Weights of a small GPT-style language model, trained from scratch on English Wikipedia.
Size: 15 layers, width 192, 9 heads of 32.
Architecture: RMSNorm before each block, untied embeddings.
Training: a variant of Adam for these matrices, 206M tokens, 5667 steps.
Each number is 500 + 25 x the weight over its row's rms, rounded and kept within 0 to 999. Layers, rows and columns count from 0. Numbers have three digits each. The size before them is the row's rms in percent of the matrix's.

# v: layer 12 attention value, 288x192, rms 0.0426, rows 2-31, columns 0-95
# o: layer 12 attention output (transposed), 288x192, rms 0.0322, rows 2-31, columns 0-95
# q: layer 12 attention query, 288x192, rms 0.0506, rows 32-33, columns 0-95
# k: layer 12 attention key, 288x192, rms 0.0488, rows 32-33, columns 0-95
v2 088:522495485475483494515483516490505496524501503504504483471507503509489530463467498500478562540540516453494509503513467500507504490546512516485563476530528494507461467484530538543467474502477479458505518536496494489520486485517508480476484476554478491538461486484527535509470547523453464508
o2 087:473477512457517525510501508516482493499496449498521493489497486528507462515508508487519485470482535522520489512511479520498459568470516505499487451447509527523495512472484503461541509508505528524425503508484535507536519506464517509507518402475506500464475487446481490476492492539508501493
v3 089:539499476501473466507484476475482537523479470474530474502494495537491509499461494485516527545450513478505503532508521490497509517500509531482478488518525492459506491473495474535488499506493501474488488496497497494551506512489514484462510521516524532531502478526523500523554507485487484514
o3 086:490514502494524550508534492464540478497504479519487505456477520524483535508480532485545489483562501503497463504474464482526507533488504486508469532502490517504516485470515515494504505490441520480475490519508517498479531489499520528523438553487451480492488506500484520502491513515467475497
v4 091:473498509494507489467527532498475525508472462503501485493512531541535501474475481513481530485520457487507492476516539540490510464500497499490487491521531476472538488456517516537492537477510485549465470470463495500489440500508514505518497506486494541500475531498484529508494503535522441526
o4 089:470489511545485497529531490465490506505514486501474532449469511490539533518499537468499549513492542473537521517490437521509537556483508513510467493504464525495470498502481439497463482536478529466490509534495459498531523481493536508489495491511514497489514497509447510525502509471463513522
v5 092:530520518511492463504505474474510488515520476561500512499522496501496520500543514553519509505487538494482460497458492529488498475482520479484503484496428494487523479530525470479503475480484496512534513484525481478530474524501497545544546482460543537458485502483508465500520524476490513453
o5 092:447515480487507517493514486517517499517467531503512473523481480522522482494460500493510484495477462509491522516540510489506513485526495485512483566479511479532506524499535491517465497478515528523511513484505489518491507530425463498491456547523523498528530472500519494563484508504537493521
v6 091:457498500511519492459482524517475550497470487464517536519500494530546508493510472506517511481499484477502453486512513517499527491513516500486466529491496483503522536474469506446528504473528483519475463535528535480488499522500505448488499512510464493545523462459467474484540475506532503487
o6 082:506478514526505477495512482486486514506536480504476495463486500475489517506513483507535503521507503485513510486490475492492554544442496485515495482490545486499479500518462479502448533543475517502513495473458515440491525505540569534484453575489487533495476534520524468507525484497513470498
v7 093:477487479515499520481533534458462492507500532487441477508533530537525485518450506484499524528543515529503499461493504463497503495516482518483486462499541501542497473452488496501520509476477501505497521548474523482522531485505477452483493502477511509527497541504477513514502468535519443522
o7 092:493481510466510477502512486554517483484529470470487505476483469452514512508517530496491510503505515469504457507458465516486554551488510518487514481501489548483487498503508472498501520512501472499494470487518483493560469509536527552466492466479557503469499475489528451510511531464498532480
v8 082:479463496489497505530480520487480480479500497459513522555505529530499511534527534499496469528524491516496500503475545487503548516486490457495537461477520502490449506459497502526482495527524524517500527543527492498483477519501538509530495502488519510550493528539486486541549536526536444487
o8 079:485510516496508472507547485466513480515498478503494518501483476445530494539493500508507514508523541466496509497496430551533524523476489498455481508452473535517509474494521480484499493521465497500533490504507497481541513511494534523504515509492525493487485487514480477490471554498517513491
v9 085:501492509490481446508489520523483499518461462511499495507513499448471516525531500517499481538526496463495512518488504481550526499529496493532486510521504476481522454478488514516515464497527513507495533518480458484546534566499504487551507513525507496531537510516466547537474489504548508490
o9 080:502507487521507546510534489445491515516527502501499509509473506523537495502485507509570484499509499477507511516506420524473488507496501486478510533491489547482571528503506485457511492487492513450521515476514497490531485498464501432468484450454549517515503490495489551471546498456476438468
v10 086:508460512510504506488512525528520510519488545480471537497488547476546500471495483499521465514491474504520523489465521502500497501499482498473476527469522484489518519438472497521505554501477500492535533467507540549493494504474490489527493498544434517484479476468480487504517504480546494476
o10 085:464503533507496468515520477490478499523526462496492501473493526469465501493516502486506548490511507439504480546519482558504589526453497487452500467517519530491482500500473487500487525531489502497466512499509502512511471502525544531498484561465504473505533498518489488494511536518485481519
v11 090:522474470470495505510459491456513489508474457530535458464515508488489490527493518527537532488516511479491496473494508495484537513474477552540510527482490529500485479478513497491467454511473545478482543520498501505549465556536519487477525512514517473521520484534515471493457464511456516509
o11 091:494497490528520541513490506514516487483488469525495518489486502486482490462495479531447465503491498501520497463526464477487486485486507483496471479471506515510489498529530558502503488474545476533509512491517476501543551491477469531504513440461478521511467498485515546523536512494489492454
v12 090:537478487505502519496508479551488475534499474532506477511505527477485446487522530522516512512476565481548523518487529482512506469532486491502459487480473494454490506494499523531519516531476535465463489544552471518510515550490517494517531526538507486509540526480522461482513532503523475504
o12 090:462489512517523482525476526498507486522524472531471501487497533490530542488481520487494483475492501552505511473510505531501523539483490521509515502428521506523572509503507477497481479479451498484462521544506512508515518509507510501561480593476516495520489502511476541503541483493443513498
v13 085:524532480512504480479471506474510527519489513443516485490463495533538448490518514446491544526506485502480507504484459520452482543457535466483497503485507475489505521457511501526546505498552484487473500509497480515464521552538489474496508501530472501514464498507525489538495572530527494520
o13 080:491482492477508511516500494467470497495496476519481524477508508495491533512488542465522501437511515491544474535521521495516518527475501505487475521516491490493435491499473490482505514545485528500494494484488532500521547470490527503549452458477477505474499530499511524465489479490469458510
v14 091:505471492498520476519484541518474484498482463486499499468464508515496530510519484520489535539498529454487518498509490431492521505469517497521505539482516469503515452489449458493478490477505497480478514500475478524521512569535515475445452504503531526541534488465526509488475463489464513471
o14 089:514513508448474487501499495444494532531513509512546508508515490507461504475469514537551471519516469559505488471509482544512467520495520493493466500496518494497514519475515499485531428498479536499470487487490531470478515464487508534526544535513459528480476477506485524509509501482505494478
v15 074:542464514492488544477489517484530550491527507499487583496495488508507515536488479511456462525460491520492483501488544507500494471528506514478476511493526468512515482500471492499511526479526467519530510508514495514488518481481452522500473496553450488507476475490495479497536485487565471483
o15 073:523475541511516471440481460485485465499526432492476463502496497468467495498487539506497517463550486483518493491494474513496558532480520475513464483521496548514526523500464527490506561511487509502492490541471537456453507508518525450468481500495514474487521525501487478478513509487513522495
v16 088:451499522503513508485546502500523473550451482531462500512541504519461511522490523531485516475505479515512535515511477481506500469492533506457534533521499528465532463469524473523478496484511503452472488491538475494560491513526495529491490503463515471524512547550488520517494445514496501534
o16 088:488515513521496542498494503488482490486505495526489498502496514524477473478480519507500506531546515535519481483464470518482500525534502510507492519490518480501542498482518479495507489514546497496530490509518488492497509529499476467506524455510504541509446453491462521515486557463495501486
v17 085:508495483521493497499470474536503484479522509552485471500488476475498471490497530516534473502483465475527519498523560503492530486522504487484544501503527496540520517520527529483494455480527473505480485516489496485496511489517468505546522503522453482501484518510475570498518523545515486515
o17 087:491483506514499502502487534470510490561475509479513493508517515500503523522507500506528517474471491510549507513509495502551495501472460473535500505496477492494526479553541486493490514537496493486489523517453478523545493485514504461427511451502539537509510542484516492464504476437448487535
v18 088:502523512502486502488535453489500496486523464474534518498499505492525513473505482521458481527492474498508514481517537496451507485494475509464487525519532526508508518504510470518516527486519488535437503505511517556518491519501568494488471466481469510529504503480490511482523489541485463524
o18 081:528474511501466471502465544501524507529504496502490477470479490533523521520481493515541534513467533513524529530472482516516508490493511500513528448520424532477508496450530517485481511492497502489464526521510492412463491490550528488491496532553478503491502526478521500506501537480484485493
v19 082:531489487469494461503521502493534486516490442442495539487525482466516533524505501478496554522515491496495481485520470494472521508492529465476467498518469519493464499513456502493529504469549519490439513492528494466511496517466532491463503500532505499503509515535507478498462522505506569505
o19 076:482492508509464566492501495495462491510506494508503491473484504544492451506452510506509476474506481499504506444477514491468433488537494491520481482457474466483510488510560488479481490524507505507491513484501552525488513477481487520493474452494501504495440462461513547499489502476474476539
v20 090:511477472481496520503483494493494511538515449489464483517524539499530526508526460484477535538512539454530528543495515530489545514514514478508476497469564506500480492463477528478499520507553527534447519497500509483574488507508506525512477511465466480549507483524471429515491496525507451485
o20 086:497477506503532510538543504482489503496523474534528520451495514502528501489468490513549522498515521487534501488489453508509506531461489536513515495452485501481498488510494469494462440529503520494495518466492528481497513496514515506525504556473507519494476484465533532507524519514441485466
v21 081:479487507497534506515482459530503469513533478506510511471488517497498470485502513483527519492496543526513480516504486453487510513490528567486511491504495477520533497541491524549489514513464495471519472489528509489486468496539502477511489507501536484538503483527539520461487511537482541520
o21 083:521501523486496491493463510484515518503500504535488496513541465488483503472506482497468495487510491536500520413467538487504464457523496515503511505468523463515500495524515467469524485486521526514510496506512528495501517546515459498506488522528481512531476503470477473512498493476509511470
v22 088:475469461462522506493516509506517524497497499563470481467461472466462481449492514532498461535534499472466523501519497523520498487518515487508489504519488517446516480463483509475476471523545509506506514517522544464554502519534497453507533510498486467484507505476511504547540486530506517514
o22 081:496540529507488490506462479487475470486496508482482473509537550509525474468489520497534487511448476508510489506481530521492514519499515452468500516458529517503528496534498480517560537458516510416489498466481490547495506521502497494524449500476539534455510494534485489491489497470493516481
v23 090:474510458521457503495478472509511464495542519497529471505491513537493463499526513494484522505494548450494471487522520512464526509475522514489514482500483497529516484482517456484473429492492526446464531517529511473468475488528492511525492500471529476475493523491493506531472521466452541468
o23 087:506498535462506473464461505517490477533481515564504557517497445464538493482514498511497441493491475493488469473474480532503480456498501510499503549483466497495532513534510518513518501518539467545524514524498471476512537507477504478477498526491490509535470472497478513493494483485506501466
v24 087:497503508501491518466485524479488544466493564474561516519450481521533501515497485464468464513506482487509493499480500475493478532510515510503495504505544455500477526509450468518514546496543511500531505523505487518465547499490486513513469490519506468497469490466488515532520511464544488479
o24 084:559504487447512455463512504513522507522516511479478505507499508485458511520500522503529518476510477466433500552537522504519530510496479491499528503525480517498494507457481480462533546507486495507508508487481519512469470491553535466502477492479483444469498495531496466473505472497469501521
v25 089:521524497520480467529464532532483461540535545552477506463545520547465473507489524543515496521523499509518488532493488502513471526504480514490489502471479520549455535501480514515495479487504505529492510476486536507482510446517482479507479487552499494477508480459524500465519499472518533471
o25 086:532490511477514469505491469507506500490502517493558461547490486542494525473523491481535468503477506541449540541473527524456459517528489481521514458531506506501457451527483500471488525463500458516501477479519519561520498506502468464494508557496493513485532491502522461517472475536504543516
v26 099:503536449531454474511491493491505528537474525480469487516474498511548525526518553469507498520485529502525473477495490543497480477502479488518500479492475539542507531499523530535533521484525508487484514501534540483491452489501496528537516513491453478490515486522514457518489556482499529520
o26 087:485496471512524531503508465473456457454486503535471481503508449485481496494484477516470526470469550475492534483478499517504474492520481516504522547481525473480504508508509487523462510523521491510543510485475509475573548495507489480478494530493514503535508509460518489502430449541490486494
v27 082:506522528458516517527498449518503526498485563516503468475520531515503532461471489529463518500509519457478485538497493489478491536471523497565505546498470515547509535523477503525458469479494495473538514472496509496533466539521461466473467479507478488497539502453497502494498488513521505472
o27 084:541521504457440532523477532505503502509504485506542511502495508511488503525572465517543507511463503512527520579510545522496449444523502486498523452540539509485475533486490544502515526483533456525450521513513515521477497525479520551523505560530466474489527524496534477482496470519540495491
v28 091:513464481500524507510494477508485460530533511452460486487511507520510530500503525500457516473490530469505538510489495501476514524526486522507470482486539502470455502489499516519542480494522520526485527494501540508501502510505472481462485495527527509528480538470511466501505472453447493502
o28 092:517514486469508473498466538498488489522524503574557517504493514521481473498500469497536528506446503523537469490510500512506464507485524534512534467491478511470516478519480494466489465496457472459437508508518523504463506496497456486520507514506511505484511475496460487485497466567464501481
v29 096:522471490472510480496470489492498478508516433488512492462459504473541507496480477518513519443473511495504537487467506482513484480498484493516516507505450520502460448479508484519488482503499508504499521531472517530510519539512508496507534498496499519518524501508500446533498470465501522536
o29 092:510529491495480533531481501509504527503482498532517508490506594497483539462494498499534488529493500521546444452516501483471498528509510518507497499481548498455510549496523513487477476464481466479469510453502516471457500494485460510537465557517496512485453526510477558494526513497466506507
v30 088:466547530487504499468492463491529466486502484472497488441519509537484514481474500476488522516513566479527485516531488491495485479465476492506529482481441484504460507489472496486469468496457499509476520473476490465527542535540468486506500476501496499478519503482462500492485476483499479541
o30 088:528534451458484486529483516511460536497500519505546529491445498482512473488514459512530505562475469525511486470485527524452466543529498528515501514506565472475490515464532509480504464452523499516489487455497476533501490507499491506452518490502515498505503481465503467531500463518526528519
v31 088:494521526522482468538481503532500469504508486516577456504482476483456506518500499477520478509480481471489498505465515542499545523524488519475489527463450518506508530536524480465522454496493468476510489462527464492495465498504537521512498517494489490480495487492527524493514493452487512477
o31 082:492528514496531552521488524487500518481471520505490492516521472511495470513511491493498515482465531514499549510527521456561447457484479485460507552501495492517522492467537535483535496500512500511518513483508514523463504540483483508520503533481481501526527469494494495499476487523514479479
q32 088:493488445459503456509512498500492494453474534465531490500522470511507540531533461468499530552502474502504485497493474497510530511473570501521509529531483508497504469484515474524514497536519463479480515487500514500505484478486518471465480524506497484534507521488504464496496449531489463494
k32 093:490526493508514510506521500474496466549530515516474544541478535504488489498478564522493515490512518544497494488482545479509514486477497509504484502506501503508504555550470518481516468513511471464522490445507477505508496518500521493505536493508458541556479479499525510506469463528495494494
q33 095:478513466484513478457515514470489502523516496459465508504482552535491490463497460479520534495477524500484533476444511496485498524495493542475534477528504491493510496523497517499502487486489536500495442529552471489545501566485513473542533474462538514509514521494527507492493444498529487508
k33 096:495519499485501516491503514505469513502474484514496501485472476507504505467498500496483500519518540473484521490493538574510545521527482477510510469493481499519512496540488515496557466516529510467492473484507465519521488549500499486482487513518524504462496484530554480458497498494528448520